Each number is 500 + 40 x the weight over its row's rms, rounded and kept within 0 to 999. Layers, rows and columns count from 0. Numbers have three digits each. The size before them is the row's rms in percent of the matrix's.

# down: layer 3 MLP down (transposed), 2560x640, rms 0.0334, rows 1537-1579, columns 0-159
# up: layer 3 MLP up, 2560x640, rms 0.056, rows 1538-1579, columns 0-159
down1537 102:504460515567434501551510534463526516468482491514547504458477528496441578529457481486502489459495484531435531543485557467501492547493437559420528478515500525507559469487385549526471532551448423452503493501511533525403451552475482533594406514450528523511479512553525484512532485460510516444504531501503488514450509552473506440506526549506511506467458428483459505536480457497486471497432540514523479575566555495460528533513464513440553494477556531552476527512516519481606492481570590
up1538 107:454491520556508490501488450496558469526526502532505534462517510434568499454458461494486415465493541530467502541464484477458539452468520570503520490550532526508450435490523482535531499482567524630507490515550519484510426455513456436517528532435526495478510527550501531543483481498522517494577483486508463551477566579527494397529443581554443441514486446494484541544505414514508524555502584486527512445474456525546412562574559524503523470478472507526519470495458458416446474501444497
down1538 112:491546449533522539537578464523480511517496538524500517430460498561551425532505452535542464515474455546451485535423487502464445548484549510483496474468514540471453504588507438483546463596509521485512513567479476557512549403493538558558480536498552456480547532505446544539473483500477534516559447549512539539409466561506499423520565480546419541507509519465548496476535523480540426460565511485438537555565452537471529572475565531518491570456535450493492482411474460469602502490434511
up1539 090:507530523535499460502510549573454515500421473522473518478483519433558468504463469496464489435475486536550520544530476503458512488505510499561516467440500440577554577451539418529563489560490508566501447535474574558495490539490505437534461468479435513539517461510463534562505548447464496495543536550540451474500523463484491433445483479493487489485516518502554537557487497473512515448542499445508568527468479442507443486512510478453480477545451442486550504535616500507487481457458470
down1539 078:483480514501448478464466496578472491493449474507467513519433440323557530443489487503496465511519499507462553485581497489484489445469483534568516451481470460609512475485497502512553576509500530533475487507476550562510511512539518462527471465462449510482498531564484506565512563490459521467526494510497447449520470429531520459517516478530513460508540501484523505501490492521568457455518486483476540555466504527495482499489474442553467546545494418393556467517545503560493494505446502
up1540 093:466529516459469438442458501533483517410423436506482481492426557472554465469451461469497432425469512490475563519531530511435472457501476522589450505468519479604533545481526441551544488532504493516520488503491583548508520497505473456499460440470502495503478518520492556537517563504474511513482504529550427507455545506505527434476478536492470500469540473464516494529518522558594526503575471432523533529449508509460471507519507432468497537551496447508544469573576508516478408497483518
down1540 087:466549533522422490423483508569478501489485468468467499522485464358542496528501500476484465477515506512483560548564524491397515453449502476568488477525454445589526520460482441561560515516485542536498451471497584594535500524522514473522514496451436502516503515532489499505563556476461514447501526573541391434456475477518544410487490599526467507565548474497550507512501550489518481503585488501513534545443470455491434515496532451478493467521503412434558484502584475530500526524492530
up1541 083:431505508524461431475450525577484500427425473518452503522483537453608478502450459528476472440467534438510576554526441514442521444453508505558463517474488465573553525457492469553512515530544478578504497530505602517533514497492495459489463480448519482546485569542538532584492598460468455484478509590551384493479527439530526463472516564541447511489554453457526489523471541489526483469563475443482544498431521478468397560524516492473457500546481446500561489566591494517498485477426528
down1541 086:474503537527440469444451478559451516460427426515498502497470482297549484476491508504508450450496529499506565545552500483422502468432499505546505482519480514641551504457480505533532511484492538501476466503484557558510506509515494444537456468474465507534515528544503503503536561496447486508503510538561409449456481445510538499467468546512481535577546514477519495537485562513551493489614490456513546537438513497501415531521529447464484509520508420478506497481605538545507499504474537
up1542 107:491544522556535440428487483478534518475461497535447466478564507436546530485421488518424430476530451467461622546419555485494461457487490492530460498464516525541442480452453439469508478581446520532469542503511509579518487514457471539473420509515476504498500522490543505492464504510466494451478515500500488487454541516521615438489491569443479473482548461466499471515511491539489508499565482432491513517492516530481535516570595534492580427535470498499476528462554457503541404465497529
down1542 123:445486493497450566514469513519496484522492460539525558591503528499577505545529513512544468530499544536519518566575430531484470500530524494514502408422462560541510442456463515515560475438431537452470477489488482572536459483496492493549505524405528508526538511484538426498466543475512480479542476460475500492564506519441550526404541525408537526477536534535569514604483552450493483478514558485465496527603531489547515490528535409514487510437554436535480489503518466461494524452518491
up1543 095:498502536502442480467450478534460550503424433507498506531482545429559489502498460551492481458486535500485592555564532522457522479492547454580482445485496519601551510474519478505529524544484480576502482556475584553534474511507500448534450492490418458537524527556517578572538538498465524533494526540532432461451501479495479394497502586455445489524568497482530491518503518517541489533589505397536544495416510506462399577527501438475505466559488443493515513533585472465502471486503497
down1543 095:489586535533457501442497494585508515473430437510474472514470501363514470508509465543492442482541530526493581489516482495448527475484500523565497491497450485587529499504520523516535540542453530529489458533468555552523527567546531479531464477507483500495485547574510514501539554463433510447562541556497401444488474501534522440469520573517462455535552539519535467490469497547565556510552488468515535503411494497481477535568536444512499483538507490488556474552605477519552520457493568
up1544 124:546532534511430444452448496475514460478462551522530414457532483477534523525484456506537483493556550470503465448491559533519488506467426605481516520553512517465521490498456517460512501492475475537511527518484519559556468540569447519517438553534506482524466552523541503531495523534488489460468502501493470520521543549513537475458516602552451482470534518442481448523506488575545521537487530481476480466472450522388500528561565502525544503555473522480553508509528483505508481489534487
down1544 135:546498560565560530541456496547513529529484482531501435565442457496507539482461474488476515526476560431537547524436538493485456499408484512472551510470470508586507504511465518456553517583498551496484511548476493515480492481500469497454493543466558417522483524538485519512452462544474506511539535596507430464487513547523472461577497491481577412463501500464456532568441413496516505470555429575560432519482582466513484524497525495489479457463428561491528499553522505489532480414441538
up1545 108:454558500478412521491447544543473596500541504480455517451402527484508446540491490489460524479471520535515497565503422537464480443451519475503521503442510536480527497489449469537556521492523538542522514496473551465458537467488461480508572459519507501559489491446469486450520483480506473535545504579516507515473524528547467451469476472500464506484554478513488528502495481452465457517503508399520501523541480475442507483545535450503506392499509474498506525547519468507516485530496522
down1545 108:486475469547431433467532482502497541506552483503471410482537445414506477507450411529500500553521516520517459479455446502590496491525559552503493486564525554513485482474448494520567523560510576420495451577458585524540491501504515483500447558586529420563483541533580554584598461517436491483583455579484477472533488486553523463545452434432430537460521441536525489535484532586518485505559518473448550444552451441529497474560508478484520499484471505489482489475524533530492501475460452
up1546 089:477513552464466414489463530495464565495453456533478483538503483409534446497456483502451433463536558520513506558540484512471525498479527509540542445477494506551618521486542445530539517532499472575494497520496577526509493504470494475505440522477509452512539511555486545533526577440456535530504510556547420504476504420517523471492510521491486491511533484466527472505523516514544472507557459464515558548464466498487419524541499458454465474562494470500555467540578478499501468506462494
down1546 077:485528513508463488479451507548446499464403452495496523499481453373525490519457511489477439414526531561461571542528495491413529494446509508551496521467495460566518476456486479539527527511495503536489485458528546560512528532464498497535461484490498494521505525576482507530507597466433485472496502560541404417476481470504534448469470604531431555558540481481518511491497531518561402528571485483488516519436513517517429520543521450498445500483508460486539503476613494520492479471498515
up1547 093:457498525485446427437503494502522504521412465515485497507467546455519446511479426505494469414457524522490528556581448573425515504479454541553476508465448481568536569451529405513531485557508454554520447565501544532536497513482511447500503513451475439514532538502532601530532558492490488529490522565586447497479561464520504472506490498498458473499574462451515501529491487487531451535601460445511549547406512509498479531502513488495466470537481469497568521542631482500513472460496541
down1547 090:458525548515421454497485477546480476473442465558478515540521486365496515489438537499508481417498546496526531512580520522471514445464412516564484469496464501579508550415463519516509456506538500499534502470540558590556519490485468438542450462450485497502527507531471543499505581473404531501510500538506466481480488478467488467436494533549468481513559517432534503510477528496513439489542480470499521527427460456504464524498557479458490497492490465460567476541579522529517512476479539
up1548 090:485506537486461472466484519567525491445434482537486495481442548420569485504457427550496471471486526458490522498568514547422501439469526524566498473479447469579548553496536446505537525555397508557487437538466518567468506495464504441531483461469473482517527500515523577562528587490480490504503514552589422484487513485537488482455511530498464445529561475492529437523480518515521489491616481470567545494429523504487453490519537462502498449613458420480581461559556464491528499497469547
down1548 080:462501578543402465485486528590511490499448482489487477493461467353521479508504472524467446457501548501500565534560535496444558432427492475554511470526477482614536528442506516504530563494462513511492458498480572556513510523441486424547479477494437511517544541514504537483546588483464501466538536552551412435503494493504516446454478538511510510577561485479484508491505528512526454503582496453548547541414502501522464507517483461506441517495524461446572495550573456551490520526506525
up1549 099:479540571441449455538501490590469498449461469509498488490495466487588509439484484510463476471526532473459545514565519536438502438428499482591442489463477443543569528503535454479524515512480490570530457521489606546515556530473540445456486469453429465533486538561555601571482578496485504525487506537520407519464551464530568490520537508535489489527501480470504493489524521498543456499527491463534553533496501498452482483499539476475481494540451471498581517555597523496516482470471544
down1549 089:414476500485500481507500480562449557441513443491444546516475503375482534481495495473515441442495574497490538555521480463420513439420478503568497534525420484571538498452464479531484466428463493516485510472541542630477542518478511480482498470454452502488503586548516506547555586490467494483500494522540404470513464488544520499479488521552517528531564497498486521491506550512558540462567464509479498521488509419484504505495561414447521521510498445479508521563542491559475495511464465
up1550 089:473572580462492456496479490513493505494459417519527465468483530452580463468412505492484422471515558481486560506499458488428503431466522536566474510505489450511492516450470449474546473532478458553525416523529486507510465471516503501512497473490478497522433504577528566615498554501472497486499520552511480480423500485506528490566522532571467491506583458446507479484503543507538504476533478492531588491466453520446550538522525460487522435545465459502522474487517526483560496511464569
down1550 109:459480532519445500470477475564541492553464465500495494459521520306469534508524460547503487450464480516492575545538454463399534486445506516528502539505495533468511514468465530511575520540485537541509455485465527602499552486507542466510489499474442512439489551489502536503518528485422513458500525561482484464444524487585523474475504529526493518561516429496528489428550516508598488478548526526487500520461480498520482481557575491539485443502484466420485475508547511535492492447535534
up1551 108:530547451422474509474467521501472537503482469559493529409509540481488476555483514512483458431456511557429475547490491449451477470496505425495556497521450456526563468560548471526518512493471541569486455470493575537448516539578525437499490527436510443532558504506476609495531536483470513565453523532534466462458548500540534442526519529514407463512526504447540453528473451484515431516537597497476530468416548477507481515475528478467537467581488502505486482582481423511493485493436514
down1551 111:486505466532500519469528446500453476481565494538460486542508445725487465550502493534512432531547462515426518534512476502482419529524534401449489524460565494480560563483484476545520574543530488549531550451459467476548534520489450459496485540456446467546433497494505550557575531517470562515508557506494486525548490511437478527508505432477483463501489497514468538531470499486491446466517496514450525549493442517494463439477537513473496522464418493588517480526538522447533453542522491
up1552 107:437521522492444482451457475536511524516459453514453487464518532395575497509463512519469467442541501527527523558542488539485504479458528535552472468483487465579541491489504439531559496488506482592492425525481583578490526530499510420508506463453495473502535523582524515531535553455479519474537522530547449490462535504554499458434523523500441477521567476474513509547529500512516499518583469474517513519450465480470450497553539471475498493583462454502555483556578480536526452471500525
down1552 083:567528522516515537531504488521471524609463473450477481481499470368564485467477511495532439463500501573489488445493516456499478429432528445489467462495466581510528531472501552526638503510495489491476459467490527552574464544508496389495545483528500570495513487533500505517485503476470495473514475584454487415563499492493533528467513500543472514490533499550492510498481532508480511567561484509521462534483457471538454453470517452502522515492456435453493507514518474571440576463521507
up1553 095:509528528474461489437480516544516491499421451542470533493459529424588482485435482521474447466556497522475538550568488552486500470519543523559474483521463451609570531474539467518544469553442455538540480534482590556506488509511551450496482495451504492514509502466522564524487581507445485501568518525564431464478541480505525435478469548537468491499504503535587391539515576535471434484611431442537591508446527482514405498555490463469500445541463478525551507570567472516486468438454508
down1553 094:473489553512447505458552522582481507505474424546504500541525479419528455487498501570455460489493500504401498569555490484443435487464486509525497476499473496545535517423490485493504505486510492501487465483503580533517589514496456465612447502468490507529476478507476501501514538486436478471528508524490464474465522469506493466479523566548456490569487438488543495468483506482536519485515480464492545541425500555444468479452473443438453523505505430491537460497579490546524509491449550
up1554 106:481542552509403467443490530569489502501490495548459493478479444400566451467473444499524444448515568484489556548517514530460510454466521533535538437495464456537483512439476440509497519545477509575516456508519538549549502511525551448509473527493483495548519523512533507502496561542510518524508536569518471494452526537529514477470461543533497504545554503457503538511509527507505484461502455480511485506446524491441469502499556464481470478540440474497561489521608492502471500490482492
down1554 079:467456486446477541507572520505466489500465510502471481511600522426449461426484529521514408536528570447564498522543532511530542578479452515537530502534485526496481469459514524555577530509519460476498476498485477461493534480471510541568487383471462562490494489493494496480525485498497451448459483540563568493506508494477496445511515495486495543554510510536549510460511610475523506487519449494470516469478464508433481534566480601508459497504503506461504505418471441542493505464497485
up1555 099:479547549519487452427509510547442530469493419542499468529481415490573441479526417511442480448498467497511527509558526543423517503511489476566488475489451471571514502496496435512546461582487458509465501519437615527492526544487481501480488509497525490497566501488504567561498611511425468485515485529592404464534568509489529442558621520457485481520563486473547530453460558464578496516483450539526497551461446471535494477524486470461489522532504507475562491485563492510511495487423491
down1555 105:459541483498474463477466452469466527485441482503493478451511435710548503434498415474473487504511525505507503581511499519464561521492495485577505522493500522516530462531529450456512543606478454466444473501497542503529517509447549539475541483459551444501558519495516495501473517481428507481490447497559457447510526526561517405481544467487495471534474511451526455469533495474540498467479480461537552554501502507505537490538465422484570532495494456707502532522518504506481476518476545
up1556 094:493492571498465460464424509539510586453485499524490516535475505378562463493500432540493495415481472535507547552540528526489507474490493462571479479486510462586526511494563451558610529534485486588519474514476586556516459516522525478576527470456447422522485494559462527527461563510497513569490507541534428518476523453437496450495502564451464487502533445543540473486487531537514526506580429514462553514490543517488463522505506480490526493586488426499542486494564464497501493469463486
down1556 092:481499513497455513443497523552456544424488440555496472554484468441518525459465493527506448513502536498437578560559523455445504489428505488575501468444464479560519480450539458500555444494478534537517474524467568557503571562508530501571429499474457503453552566537474493515564532475453506454526516470578428517434442469518541492449516481525520509483623459465529466492504523586564509449563471509447575552433496442474447549500494465437528492471502394487537437497580477520485472425412532
up1557 103:495560502496452462468498498519488527472454474526499563483452471405565449476446480525476470474495462502499572591490548490470477542508517533522467521442473486562535509499517463528552487557496557613509510556483556510474507524540522460508448458451512442532509517517534527496457552458468563535532516567532476512458519475531541479493503541529472505501531495481537514504465531537555521499525440433526509534448479483482421562537539439496513460522447437527551488537583460506478471442478527
down1557 087:528508483542464509498559435612483528422461489547477440533503496479550497420566491467490467490522537483441450499560462536452516504577574553527541489501442472527507512502531437479502523525518506496471480432532502484506525538546545469518521473418505499473509534513498479501522476546482497498489478589493556533501553538450516500553441534477508446531524510519544441498454457469602565506526453472466544508509523473499526560508535400476493491457517508456564486532543473529451442457462494
up1558 107:506478498526510456443508500474426491461539517521529497558522425457527478496508489529465473488500484481513525523443517500435501529469523465547520492438566507533534458542585491511575515580464573485485473532471491461527473546572563482441469554400479397447512483569443513507446524540485502550463485548465497499512496510473478534479578489493501488490483469474572464491499463546475523533594504539489511516497557457526462483525549500511529570528462536496484506525510499444546505505480505
down1558 124:495510501549511554481477505564507515456427623461469389494466497406466467479524522543447498478560589515535488483567529467482560536578585444447516475522421478555465478537488496594452496503547545493517508473515446480525523473493539464454564471466490436516499499509482539459645464497547482488498502511489485506487493495491495578485549435487535466514517503555478520546531527424440486542627482533458516565562497496467478493509407506498460597562515537460531495515550496518469480598495534
up1559 097:473509454515497550474525458488528460463463513529509534487505492496520438548458481424498490462524482493453440528479596495508508505463470488517460506503476530559516513468501459513414517473518517515465470464512504502458561462486521479501479484499529506506645508431450524514499469469422542535510472468502429459621501509513484407435526519505469454498484501485550492583472532555546496520501550434460567522477493523602390539530473524529510515469488496510537487574497534456549483486448549
down1559 084:548510515490488453466501518539528531477436549441479493513517476425422490495488562409529517553497497534493466478422496468506539569478568505516474531457562454478495415448480557427491537493481498528444510500564467526475499499449575567490475532512518562485488458482544476504485466448487515525526467499463495529517450481473541561554495497536466453503442458487425491487522444471422498542465530517495552489523502533486503476524507508511530531458541489506552500472494517483532523479539515
up1560 109:467521490489471410466451519580489507459435443571463502509482521437511480476503447519480432458515461490513522532521518543504460465443558505623479494502477479560547503445579443541568506568433550599502416574498548578531509506500560438436525483413480443491539510515525558518521479464483509548457526547473504516456537480550511479502473453488458486548532515506560483518502500500538515527522512429524539540484547470494414514502535448504542453537460406496556482546562432523522481468468515
down1560 108:478505473472449486371500553535496480451537540524489511546523441529436464499494515454496471555437594562424467502531410484451512478485563545481568461486463519561576472499507511521521471495498451454492516482518563576577554516481542492586442499523462529551463519529504472402440557502453519486528528486495506517503508495521538561486506505512540544441505504502542491530447545503560516504510552485491512555452520512532518468526407473427475488497497429484445457524467476530612516472475506
up1561 094:475541499460444456498426499566454498483417451565455466526506521435573495467474432493473482460458521516490532561526483483450537453436452510572498468507494449546551595446537489485528503532481491574532472538514565501540518502537497451489459485436463460522464508512527623545495585497479487460514526577508444487483545497552516476443529494491445484513501441500500455504493496485538477489585454446501516541439484500451441523520524470481514503570487444503508507544530491509522478477410498
down1561 088:453472552519457490464490490560434519463478425544473558542506471376492492506511488521484493479498558504531535564547483475398481458443461477549487501482489461572504578472471484530558484483466530533500494524444525571565514515510467445552491484475435496539512518553484505489540548517447510455486500539530451458479494478512537502463512514528489473565568467453520481497469533539509478459562480476486496567448488479455503538528580400489496531549535453493507460512601482544479522499478523
up1562 099:445547445430531512473524539594575567421487515450473533498490437432545522483477460493508442506525550524428542449526492569503453451516541509490517441598429464525519533439544488501499539546475535578555497484537566536450578477478493444534508493451487423516493525504470532477537503440488484441516490467478442482465562511530460436557530506466505484505503479487451473451506477514433505443483570510576532511556505539453567503470500488497520544556443467487519503486553503460493490499489543
down1562 107:577534506562488513461536503543536496470553455516512517518505526468450507610605459480498473446450530451514492469538487497512550485574522500515437432505505516448480514484485433449545498517520471527457451554482434464481548406451427528553420467460533478509465459535503512469517485548542489521479466450503469531507513500481519556568539463527477478485479463508463448455474521481486592417552578513449539467433511542500471558544546476483512531450492467487489508532513495512480454470482565
up1563 097:445562493453440411469424498556477499490477455543429452545480501437581454503429453535481486464491495472465560531563508500438558445463469509540477475502494453561547545463564456595574492521518539552505472483487555492489518517520511454553486514432446465529486512541492517534552560486480511526519538517503404476456533499540525483522523519484518513528547457472537488446502472502528519492524504461523498516434515484451476497473507468456487519514501461498543483534586482476484483457505551
down1563 093:466472500471464467422470492532466486494439449500427480519497444339547508466466474481565492497487511524494530566537512503434489489502499477533461526505480442537511535420497494556542568460523501555457440493481550521548551482489429509520508455468470492506471521494480454502556557483440483465498534573525412459509493477560544518454527544550440464562527474481558496487481553546549512500562510470534523559432496464519486556457542498543488546540516450407479435519604479553491501490468507
up1564 114:496593502572472480442528490454437507583511497515462462482439487428489481571486417517496487440477467542448493585493488428501488480485530507480476520439455496533440451485478523520527520567472435566495470484500484505490522603517492461488564470495575478516499495530487485501466515505471489434571486521549486477439525482460534449522469549534475524469494487477517515513487514503471433564547555464495482557469510524529490511517535456493505459535454530502494523518539484494554450508450516
down1564 127:429492486496509517524463438479474531569598473472469489499508521493444446515521507472510480540524507507483504464424455518525503535471463431486562477453445494527414415518511538553513494540535449424519457520499462476506501549511494467524458514539576542551497513490470581517523448507412483542507493512523522500515547510588498455478439503532415401533468548514453562506533431468510492533498585526480540527495410574542525577466451508543472441405510499507530534542462507494544495444469541
up1565 103:490515499515507415500508465511494437492529401541564507461528515486580541490473438535538445478524453440502537451485552467497550449478550445573492507557456498486505459509531499523511500498548540534493469460547513499515418516472532482458437476459571507558475493549535500565506579500458514586447470474455450437493497492508551463458594542480462513535483430450501486459483528519551549535540581489501468489488541475493522522517450463485554521477469495488477495490520471506487419511495482
down1565 120:496509527544506613448606429479550427501600506488506572490536502461472448506470507434453406502484515524494493500536516536556552514507495489589442464486509538539514503603513472517498469523461444517508439435570470462455570586462484509539463487545431578449479504553607546470583514559476500449523487499505558527532553497497531537525452521506510571484478512535506382478475530533525543433496559491519451421504484550511528499580518421462478430440522433517487486479528468540522490447476510
up1566 084:445528536481453396491448526584465492457417438509492527516463506439595468494457451518473424460464532510499576531553485534500498460438497511587540479449460442562526557498548447549561486561494471560489469547467556510497467509516455450502484454471477429504508514489484620548539573470455492471532516566528434490523538467553511487438514537512450522528520479502528488511496559463537492518572441459500553532441504473493436531517463471446471509553481441498545506512576471496487444492522538
down1566 082:464542543514480447470458474592485500511408440499464504521475498345494472483483447486481488456522510564517548560569480482455507460457476510556470471489483502600538504489498504498543508513500519507475487491462570562529525498458494450535479432473446524489525510521495524493505541470455475478494480564545425436476471479513514447466490578519480494567548471494523530513519549487558472499573510468500542523448492526478414539522523438468505518514524408476557503559568493538525519492502555
up1567 086:446503494489431477438435473549517521499476462558422471476540495421547443520490432584455506463458515532445595568556463571453447455436539499551548487508516470564536516500466460509494483548491513566517416499481567493520469559502461459502468537507500498500537519522498533516458553444505464475478489490527449490459508541494484434462484482486482434500528502470520454582486553545485521552544481466483547545427506504495455488527549523481511453576439423479557550553581444526465469463444474
down1567 123:485513524554454487430487497570512493485475457514495482500523462372486516503482489524503486457519525501464576528575440456480492424511525468562498480520515443547560541474510470520502467473541530549495449463468530499562485520503509482570460463529521528514552519593511464399527506438528513490504494536531395486477466495568502494476579482469518498582502489523523507479516499512561523438516495474491539546448529491474495464543523479474459527483504450485480511495524491580496492508520554
up1568 092:518543502477454476463464517529503548463447497534497545518480530434509496488481444491493536495481531461510549526539583505425482472494514466598483447494496529483529531458564470495500501541443468586552522609529503525520547561540512439484432461469530483446515491536512553506435512486443519491524554519534461466482546455514529475467499524480483495505526542490546462510482525524507557522522473455528560499441548506508437520508498446451511539534459452519568482583661497470563488463460465
down1568 115:471475556518520449437520506581448486507505508518461519494523533362484512485494480483436514443489530500528534472554466450463447453468523469515510479499528483526505493443511537467531511562497452572473499438452542542550535568505529487543477519503460491460467475550529486471494528510435522480590501491569497471516495470529461449490523522510528560482523449478476495463515498585613590436496495458467556573457490481473495479474535405514527544430512465492533533500562464532511490446510495
up1569 111:487582517536494408487468481523476480489525474530478522489406550445461427463521510488411528481459450471511573579510470492487488533483482511522434560406442472556537450507607459528506500517577506527487500505494536477467456491467563462483499412498467455556533544595483487495543567439465507382493482585572493507463540447511490524488494553501431484481497558491565491494522529525525425497525499488496517473468462502495468481468514507474559510543468466510547497498495480510502502418449476
down1569 118:508476518490473469460548527501518491518489495503455447556478487819508518522510513490479574527472509507445512530505491535535387521549530455557521479490499449445471442501424507567477615439527489548524483484421515439510494475498538475521407466484457469519531528526525495495471456508494464503528464486533534495449521476464507506477532487532516511432556514530501502513502523556480514517536547522502480445534493490509564413513540524491531473534459430633508477463473471472519467504465476
up1570 104:471536519477454514555510483548498494484512418509457437463479524451525501442499484432430515481519526550505534580516545519517548534502534562536451451420452481567609447517554509583560485506525455522507467478493579446541486499447539447530551494467493532527568550531439558514445562432443508486545499505505516484592494529544548495429531508533488442500555502479509515535467547520496465529543472499452481558434497519557434545515475514541523516565475462516505482522574511510519509465514533
down1570 110:553483577500470500452424499452504448598475534508455483521466462342537521578517509563490483538508598465455530487407452507477494479547468497481523552522532561483537563440535525536528502531533609497488496495515454473537577470504484469518491536564514505483425537449532524546511503567464494463514496551555498496537520429485441539483492546510491533482522524509490445473513445533435507535507524493496518467483543532562444491446502549527437544449489455495482545527551434507467526559529573
up1571 129:433483483513485466455539481513490499515543468525471506474478543459547447531442414509474445462526523545465538595576507510468482470487488519485405471513507490555505500464526463473571502542480479557467513533451533595596569515485552500476577487427452434543476535545505514582460584535531488465468492505524527488436529493535450520509514498561521471467503468460470558524499494531453395531542479510511522507461451517537509480530528500470518559553468491496478468512496486505444490557515538
down1571 140:468489474480485512470464507507483495525493477531554512495512538459560517458492525569491494453517451502507540554505487526475589508525544488504527496521604455446482487460545585456510515499593478514532468519481453492530541575525502522550523520497532564568420527546549496459547432426503470451493497474541445444531531479457470507521581479494511452467504513471525603468494475441475551582514457519383451493510477501513533495542516492512428480472492548484450504531477473476429529510585514
up1572 087:500485484492491427420433511591475542492426471552470491513489508466551508489468484533453468436515553475458577546519514537441529491472492523566469508524475469564620505470553417483509498541506546573524472530454595543512543539537470388528471463483482447512507519529480561518518515477494494528489542542573401487509567459511533483487541527552487489549536489496553450517488517523575488508528424435494555510430517465432423530513547483495451515525472415495549508580604511468461444460466486
down1572 087:457528547556475504434470497558474487451428453489477530509493475358544498478514487493509501480513548525507539548544518475429513426445468502568498487538481498605518532481482511464563525502527575517465501532462589544525522535549483468551471462451468474512479512521495510513535548535445507501510509547534393446487481457493530457464515546483469549586555456506547487468491525526568502464578493452503515512458521484487454522498514414471467524527555408424564467498615500547511492472492511
up1573 110:469570503468426495436486518515482535528493466547465449462478465415534468456451444527498469456513466534450538552533410499437461456460548517534504487501519460558520498485505439534525511493462491571481475562453560572535501520496525443496514511446485460564530492517501504525443582475505472466522500526533465493390540530493490438417495495492498459516494520447527481558515522510478453522550439442501499501486529472437454533538492527448547500544437488480517484520573486510553480530518538
down1573 095:482524488536494490443537481582491475444492526529444455508436487362495478456491458507448487508577486513493598470605495515500460479435577569617513512514531532469499522343504487538502492513545524502515552517484543507513490537522536514452473550490532487493470545518544483546527573536475468496549499517489437473497470531511542454500510518487522511554494458473545529509485449525522535571540480462562524477479500538468505526585532512511490471520435487447471526474561603572484512507516454
up1574 092:460505496449457448480462478556501541455433478494510538514482522453569465517406476512522440461501514442534528518529525518381527468467560492591467466487442498558529515483490465550522508533463521584527436499490641574510508486526514459475498504493469406547501519524544585532520610508532539474507481543545437504477531475557519449472546521487481474529512477430551501485505513469563476512611488476543579546426518490508496532510533441478451501543466427508559508563576467501473473470471542
down1574 089:451493541562450455427517502545443498477410480494447553527475486424529504491517509494516411464511533513497542560573511515415533435458489500571464469511465465580522529442512497590566495514513512498482486497494534567520532541495461472586494436479495485540496525523506552536576586510441478463486452567526448452495482424525512497483491531557501500543551517455503473516506521495520480518589525503504550565444475457495444524530503422497474518523514478490553474504562498584532502474441546
up1575 092:490510588522462482446490504542503492520483464551508519480483538411486516513480435525549519399390549551501508548513506452517470469444440504546492480495520450602498595497467491513566499500533504554499567530453527556509502499502455479603513542425444458524488531511540474481510478466505515450525461521480505506452510489565507478487532599462461541518479468451474444479503447491463415513507450497509522507425433531590505535544585503466470510547476509487483502439525466497567466509501486
down1575 091:401512500440529529506495511493510467554531495473450489474500560531528560541442442519484518451500525443492446463471555579515506501518520489454448501477522530517446507455507547538497475539513467484474538524520479506498515537511503469549508523521504602499427501513525454429508499531477475514514439451561512442458503523532487528496485507558519536532572504408474560416519506519494464507557460509463449551507443513551449499491443532497495499513487521452489472378547475487411449467481505
up1576 105:456519581470467435482471482543428546470420511480463505573502486422525492483431467522508455420444540518521545543500506531479525506447556538570481499460434456583506536493528468569567493568481506587502483581478577568515472494499536482477491488417515451526584513512458583555449552491479522506499527554515450473480548487526567450516527551498481505522568471450524524511480532520487516456543464509497581528476479496430457553513505507486514456497457465498544488558576509481499475477470545
down1576 081:523505475499542413478555475495474519496447464509506453491515540428479490530544512474534422531521509479513490530481479491429549473486507473503479479476480477576508486488493473519482565526470500521468453504480532522522565543486516438547521468428444543523504473478498433452457514527520469453512451586464486435511522548454535525503519538479473499534481533490478474456521505497578500475535559517523503515464544472515460444506481397537538528485531468492614533544522528634511476437456548
up1577 091:492475536501542485465442498512441465453380450549458582461481444458489483473525498486555464471468415517472578506492433480442500502496513542567551455507494378529462523527494514526544551516497516562530554486544475527494500457506482496575533514454532445532526530535497502542486600432536529477455476487479501456461569516463415523553532589511528514473521476485444492468493499488581513516535433541498503479461438499538521474549523517462487528502436518520521477573605508493499490531460510
down1577 072:530487518524480426654517536439470486497473551508515451502436487541516531459481440556436566472427542469490465430510497445501529498473485502501581450569458557523523546517525574484521533560462446453514468530548531485453445490446481493499517513541551526521485493546494567494584480519495508475530509435473480439490517498516499570544496432532511473483423483452411563455548441477536462531568499488461508455529530466512516486487532578448522519481530495591462547504485481487437504464543520
up1578 108:505458514471550518514523555610452448463476457540526578502487514481480487464551495503503483465509546511530460586506484486537509505545481575539553486469528462496590521508572480510534440481523543532514428504519644469535466472470511463526561512512458497505544543530512524445446478509484503508513509526492494515475540510539363513432490468507475453533559523458574476507493487475572424513487452468495537583499442522524481542502481498446492545500471437514518528548487485528444567477419487
down1578 128:443561490494453563509496453500494515495493506467437477488565482499498513474481509505477526457493496474455499469474515475499522519533451489495423453535553505557424494415530496450474510580519496425589535501512432514494569542482436493495483458494472454463428545533540534526511489541550499536423495531474549497541542488515599473506503476425521550495523449475469476416516536517445500453550488492421495428493462477562570563505515406526545469496534475522462517532473502437585475496530613
up1579 099:417515511494490500498449483402528526449471461494500485513477556508539523507474502487492435465412562518464501504495523509466513509453468447557428519461448530519539422492507490514501519491459493524480545453495439612486494519483522562520447494446504476506490540471389566547503567436510498493490493422484454492463522455609550491567479581520476467549454485506522454489492553489515454501629593578507460496521504459518465523494539496537549487462497539478515473523504511504534437559508569
down1579 116:557492501567516582523528551538467487512502537533504477458414505360491499479544501504484517550498438476574544507432514436543447494581549477484530506521545495476489464550510478450557442553536461529539484528520593418546476467454478488515543497497477454472497421527520486529526427512447530477534529564540531524517491539465502528506554437523441523436521476558510546491524474506520532550452360472443521520542551495497528457469571522468537522512477418497510484450495477519424518496558532